{
  "vocab_size": 2048,
  "activation": "squared_relu",
  "norm": "layernorm",
  "grad_clip": 0.5,
  "decay_shape": "linear"
}
Each number is 500 + 50 x the weight over its row's rms, rounded and kept within 0 to 999. Layers, rows and columns count from 0. Numbers have three digits each. The size before them is the row's rms in percent of the matrix's.

# layer 13 MLP up, 256x64, rms 0.237, rows 100-199, columns 0-63
098:495515544471524572524482440546537565513478492494397553481584471449518461527491426439538512441444531512481543535446401481450550485430501457440599458492624543543481467544565520458396495476534588
087:544490564519573489508521505618441513443436575558507488505624479442562449499503461449394513508499457524516414534536518493424474447505562484568426536463578558467471565543429443529563461472497492
100:440530555475416535485445539508493470509443553466499560469507516473487482453525454542452531414459520451560579513568469467518495475410535490398435468601513536616517572584482417538496427568462542
102:546388598511512422479504517540520498524531572527395570504555411434477471520413471420537503502477509549443513555531481419568469566516470431456456512580570569473479516512552477531486504447529586
101:467383489511583575495452480543467520490501525459465499620546523582479499535466565514514562423496471490516535503489545483418557525450486542430529454630591439457544525520404541452451496448458492
087:491473519529468578463476394548363435503451535534558486486584393503522482501513555443510439473555455426521503475544467485562549507510612485515501525542492511552562450554433589522563563447488473
102:490545536498625566501515454551463448414453545580483539497542450474424489472539447525511516425474478459505603356547463409449523554491534524512508524515524530479543441534436456504573419521441508
092:447471556438484467516552424549435414567481552541403534487498567520486483475523494581524570433544504469524612543548471455405503467453527448492414528524497489528503526566568526352493485524511519
091:457482462532510579544578452538478475579565549501521510571512334481552504456473496542474500518526487547542465452516502423515471582535474567446474416464576593472500495470495528502394498443403489
108:458442554556551530504512469528491433512574541496539518501601541532454500513366512489518502559515530478464426528442442493489558524446502435551535455408616501489537535416429521358484510537513491
097:484546466455588498510501526562409510484658529491486540476514473565529490491434444448544492535526452505554562499574426481488611476428601452481492484458470455539519511472533510532505519404445603
101:430527524412591450464552519517443551456503509436550530566533490504554388507482522495465488490523548490444519538495444539545461468387540531493586544391563414551572486467538564471422448541470512
090:532424495444601557339464455521416554497506499533475583453470570559491483508469551453455470482477586526453602471538502468554421489569502560513485552509505524436479575515537502496497504547445434
102:394441564526544471531504408543555513492546519444466510470459522512471506451406446469372518423490512512569434440581537427523560456506492500452538528468502527468507622587563542493511479438459489
087:481435462489546495437436445560484512510475524458514555519550560385511511559476538517542532512478516493427517416522439548457415468505574556409624590539552436447522519567493578456540509437491464
098:530470501525536462502469470551473582469523528510435461513461499516506488477438467486506523570523486579431430549480452465523512542448556496508627471590463478592323472443530455440554505482541588
031:431475579453542555404416475485409497491590571531468521543532461473484492456412466430469513439541532483500498429502474461535584515437585503470532476426614432504447518561522494454449458507455553
105:382410438502598500463458485484528470457561567546539523488545425444488519504433527466495517402434543547482547465525490563518460540526499466451604536507491552471457471618458593440492522484510429
101:470400452434475492416501503593507561483453526524461634512560494458531437489543526401569509422444500419511506515508466572469476525570471546436510528442511524463447507487581418526475515562508580
092:527472561471486513434541551439530510521459525502447480562495469436430500481461459469523618442540545543390448508433434535575489500597510457563481504428615489487488521466508602491454406560521519
093:479426493458509502498561478486524555433551459559401517532583437540495494464510464468459489412509542493529429430590425539523546542594508484381532508460540506444567528613471476464539522530430558
101:516499511522552570499510475516460534595454552432444490532581566459536468487513437447388519455550464487539470472415526419629536464431550599452488559489475535443455528483449456515481545533444567
098:463455542500495526487534440446337478503493559514469544499494456560477465501532494573509513581615553515561475487518530488564441584492565570425409501535567497552473476453453430502501416520443450
094:457521488477486575364556568475487563569536499488497489563521443464524459481507466511456492469529491561461442472461500602653527550475525501575533484555524427424505492485488484492510366537463568
099:507414470457559445426442549500452445517495513494491490510552417499522460511475576514521515464460479551560418486496412464568527562432558553509538559444570573571518685524505498478501478529512474
104:434588560552461412443461482478502527531480548547499628524486449447561507394525434468569512546513542529534519517448416490480561453429610572526517531502511508539503489515461436532485462450399541
096:498579483536523554500470505579431435554580504466534560510508433490466418443493478430563563533463512475439466460399564516537474511499554531458470462443584564562422535531523555519520407427570564
091:503447544501457429445535476478505513521480549412576533486565455501503493449410524521526502484576546559566506476549514551539574470512537439591451472485409407489510561521387437441454494584590487
085:418430464444546471454447527504549552477480481483461441581574528482425495513524497476574465412503528556445474514468551472494579513496513525492575486419499486609526520473526401485517352397492491
119:479465514465528515422498493449502505498564553433491653554578488379500419539483511419566539477575517533483575509539527512445520550506613514576534455437441427467440502452548501502494490487494459
119:449461525424584465505492458514495441454618522558379484453510494445497461369475478469496497574482573541569501451508487513523553549522448611418548568495491511569502495537526481470546581453506518
093:515538450517447459471540524516422490482429585533509522521541424524473508348540521556508530464536437502516565390578570388531455569539562486432495460537502490472462503504459549483475601492557479
094:566444575487552463528486401471507453527523517503481560562499459459448594444421568473535454515462508590554521442568495483455569496473541522441418466494500489585499525589524567453414397531485463
108:485596570428627540508510439456509485610524515502481452568506478503522469453504447542571489387467570459515508484483438417482559476494454525461498515547427588531474585496503522389444479501509470
116:491503457519520590456542480504437521491548506448498489483635427483492505510538417399475571443555500471519522504529510439551526456500589538475545490509459438545413634495489508479633469485447543
109:500516544455602451429514562438438546430519595559401507471463463428540536380521551538412495441523526536539511516572461482581556523558460525454448525510477432543530547529481526431461508549538509
093:517543571446455519493471498469579451516526493528429501541578475408436491454546491531558519363490653517500397533425566448491565443437481486450507536463514520502455534568499470511514438454488497
104:541405501449599512516496541421446507467473523475501619495505441441504488474478527528483520500506584366447482557482528517426512588570506475524508583444564467496492561526533597479484461576416477
102:543502523473453559483468447500480566533458501540443446503543553520546445485450580444515463510526555504538544515527482617392548613491517520460472495456578487461476611515456389492486414484503398
102:471477488458486565421502465560507447497478514489482539565602545487465452433486453496384585476573502593507421442553456499553506564501491552454522576477475549505483421645439504471448472524521489
108:482528508525482498495504525516424455483519585500517455539494488496504420445479583398555474455501467574559598535487531436429538473506570525545530522424472417442406551454437507402583512574571525
089:514530470398507563499461495524506539534481490536469551581565523417583594533464534500416530509470602472542454404495424421499559497536403547520528506445516466466508523479521567474504433393479568
093:468469494459581386500391436495503508491537503514505498509525532385504513529508496471492432525580530497520500560551480563417591499502525486448493425591524460393499599482412486517528418544478564
079:474533566444521543505380473526515598541505538526504475452527579516449513503480508498444377475441574505514583513475494508509522528389465379425593526440446504494483424513512530491571438536472504
110:551541469522541488479499416439462487584544554415443473505518420430529481393477517524542569448593501448594527525520488539558588562401500576475457438474605519525492478526467513475469496565508503
101:497422545526561557508583400574451541533550515474518535492569448539424460450430509496542513513548485483573453478524414514508472518570503575499553383509603504506404477497490475431564538516445561
099:433413476496470584530504449560429512478461498483530530508513481539527415446513516494406510514618515602525590541535545457559450510456548532439542508422456463569480585477509439417461431561483521
103:459473501454584591516393430546534595499545508562544537515617513480437471421463583516555466463592487476515466538464421391613521545468510524527511490491500463546479461528496459522483522448517472
111:447559517465456539419488541519408549503547562480470427486546500463435529489476452487537475526501549581517490410541472535614496536490637453504554520515479556429428512434491422451440531507569573
111:474472531451507537405533442518461514431556484568488532543478531522528529414507462355512562562513570510467476533488461525451577557476488639497516539493434584484566520510390483461458461502529551
102:455562491496533506472508504408466494571513518448446457547582449458481539387500518460596523494557476523591514463517521495470476496447549605453533481469579443555496540589581499474439401572487567
097:457426523497494496461521444508422467442578547477543515483557569498519447450544398528451509471537608547600523460481428496499453508546487472480563373436580535499568468509535481430430454568506477
117:512535435504562535432570487439503531467515540506440491512530405458552491375507591438506555452597499531492512512431570477491479548470549570458471393474525554480459650492528488471519525519546487
110:441466498440481496473546517451516502556593593475511516532442526460602513489441500549481471382555539546412418516500563479547547555550501513512472499477570494521526543529419428369416502475537457
088:429520526504527532411544545508455460499534551560505544502517541462458517494513481533397458497476613455397467517479524484566497455416499394542469538520521514492587426503566456396518431487604443
097:481503533517560468373539428574477432483529537551552549503539390576440524482440517415476459544475455400520448513491524545549521517492570523561482411472572564547516513484511484515443557427503577
105:504431512530571549510408461544494550368534519537477534540592531526456520517413489462456533386461513487548571559440403455516503495451565449439567467538515471517467489499486542442545405485475556
103:399600517467478537472402524557509481504509531596519547496517487514543456430499573380469504444480536487444439469486570468508575427447522570527494612580501400503489486515541413476509489514487491
107:473512553489513528454563539558474429523583506510488456503506436571579458496455502423476506511599480509467509467516521442563537480501554534410465510443483378548457556518369558436559574518414491
092:577494593422570533467499478537488631425503494482486515448527441426548480452501483453547421445503550528483566578491524543529538514500517559440451498554459456442536502540506423469593501565389462
090:461440506579602505450532488545438510592502565639434582476482457451451539497509530496486563464516518487455516514508607469519465488509456440461508536601495496488503443505369451440452562534496499
111:512543543533588525499506536473510431590535562394553540500456471494527412483520496465543558470545504422540433486515399476434594549501598487475571487494470547480418496537428510373474481522515514
107:491437535535500556471425449517507574395475557529507506585606507449476456429500448529389580541515483572409464475483435516539517466533530484556524519420551469460477555492460543456552457497572582
111:537533503450526552413581521490339521599559530473448525599534522504450492516537534445502465545555486507597432528551533465545578443514499430475501413506478517518429521503423543477503454473496558
105:446441481441523481498473479513505561497518518454466593478532494438511561423464457337430485505557589461490552483455460567456452591411524590584581519427531529521506500506526545487481480487475550
113:477410598511577529487541505497520575474542547454485496536508371453484534460451526443569543485480523572586566489554439527467477418508643452463490485465445435478480548499436475427547483534501502
095:411509464511549604479526413627485540451532464509487646560527440468491468500486443522467474562439484491515500474571548536498512623560582428466500515471496463498419514551446503462520502515447492
096:486529572419488591509451514558440428398512553555542506465512511518518509520519581590579479525601489468457529457530494519595535450452519451496521448507529405493509499447526561481419530431388494
108:543469453508548492445458525572488434456494575531504532495455507427461529512444595409547598473496577523463598498477467450508463491511490486382561500445548441527462503539549385464463546508587556
106:540471480519551570421520459469505561463587529562489602493589504431550522501385496496541564447449554458560511551520473513442535571492557441445517431529482522459512477383494482401421482473495492
106:500510499471537550440533451551498489535535525456372525590510544466460476542561596593427498461530497455458448449473424545522594550471461555450536466474546516541423460602424526501444432469515532
106:499515503513483534451538489429434540450509531482535559564543448530493463353509535439530445457573492497452487578538448525541545468432671524507543549459483504496516519404495553456486494469401538
103:421557494463465499489520470495530645568565509522509482620559526504535515434462446494391521431453515380471422492575394465497518530474479491503539501474485493536472481560532483445447447543553538
088:514393573397484473511452452545515468548544544543402478476575558552484534565414486522421522541525496562491506520463460435512477606457610509553476510519512414410468529455496500455525425535505500
103:427559524391551503547367480615444494489569524454489476580512440511535412566482458515534427483549557463500468495539455479489477453561527484503442536527517530416424512499583492494507416562476476
108:492564549429469550383511442541498538447479520573425565525595449424543462526458486549506516545402521547478549530491503430532586472516489502492523494431521493470455601464520548523564568421411507
091:501490634394514457520509434539406610494495513506575496496447451460472570521456478488501513499555502463495436548458469380546551561458515514511448515559556519473416568557559567524427490518500461
094:441392555554508536435481400510516465485632547598440547452456478466533436573426504546522539549511576453415505495443546497469569420446515435543469575477505483500497510445531498503531469458486524
106:493554544487473601453516442470522496513551525609530483629548473474428450462538469428505536523542484494386549516555493371443541449447563484470566524491470519471442503494546437511474446546576511
105:462518491432501482554507424557526578527457568475411576522502415380514491556511500378418510519437534497481589474489480562488429587528530518461500555494579521578498543452426527506515455462485502
090:424527510393581533446371510524528441548520503477543480465531549423598443447514505510488462468494589455401445483442503446556513488503527508490477576402471430555476528533438488500529509576559494
102:509469505463482524512516447537543508496406551562460490504420486489664459450485463497482491502475534502488504446560380593506548538539489496405572507511559506423488517572484569405461493556429558
107:486452530470514501477492527422411464533640504457503570557555499508566413554496499427466464547446511377505523478499549429553549523526560579515440493537591469484430458536479505486507431419543520
104:490559416406467452485539513512432564532531664478498523509586400410488555508499387522490522557589479535576483535537546537532515530540442548445486488535500469454492511433512480548493453544488488
094:553603508423548415467452458599489526467556495545474532505489459470545492512401555495500527447540543481458533433393523492582505553405557483496490491387469570519483580566467444521548486532531530
107:484526578456508542401502473516435472476502523460534473515513523487442461520423592485481489552474503480537497575498399370435548544517581571531562412520548536545448471482538503516489525427402597
097:557448523520542484410561497500486572474495561555470556528545478416415506483470512479420614491530529545538451559440533498556507494473413552412552543495533477482520483600395556448466520401485506
095:537450472511508519516497505528451532514562498534574464548489397414507530426454443421466584422484517608624583474473561497461492520555487458512590505397442504523461494527510526471454451551524565
088:455439531437487516482395413448539451611433547596407473511550479526427508422448479554471550491463529543530567539491415493551492529559551465516486551502458492483500507555539504396536413522532475
099:514484516439560477382564486501520447520518595518438502467478483498520338583485499523412515484565480460452544519535440532473523435556527509512434486445483545500501507440491594418427510469597485
113:452460526476533527427561519506517440601482549503538529538492408402583425470467485451458537518505506589545564400532440402426540553481447457507525549483502463612505541524497438521559453491535513
092:550501430434512567512556497565395491571525496466490643536502493430554546461574549460434493422527561449489486502418503500563509511454490515572493435511476540473410553537435467423440457544473499
095:487483527506588474508520501584413506437553540480451506531445509480641527500544492510501562488510548432510452447500566561462463623519534541512558455439526490484393518453482362474441516443502519
102:530540554520562604537564341498370527517497574527501469587411444539411484490465511501513516465552497567480430502496402505511475511476521564509495411513550506515469461510459486524568508459545510
088:480441500491486589435514538527424446508607535573371496555548454510520434454485553478550428478493467487518635447537509525409563459553482475518451437509479531523514448587493525516521462479544570
119:474518602503599557474537515463506478553544537464472519620575415517495458391466509508513511486555465558539480418578517518507512572442488524520437439476466431486487641534463467533524432512457520
098:504499563412498563504449382527498566419456492555481561586556449424471495510577545462492453431528493461565510596437509436479575523563503504481514409505496604526500562509553498440443533500470496
088:419504512426538410479438504464476494485534525394516531465533573437573540506507476438548531456582521567491545460467525541435529483491452463527493439479497576535374602442451559495559520588496549
084:499468509391565433553403513437504543484435541470434462514486527531413497477464541509518474469495512466521506572464486534541464560397530517527559488398452483552418559546626502536559497506416566
114:506432580449496474457543504502446568503599559436501532548481500525467415475516564491493487430511575460514465548550414499504573551486607552481466561476509466506549571459434423498557569503408410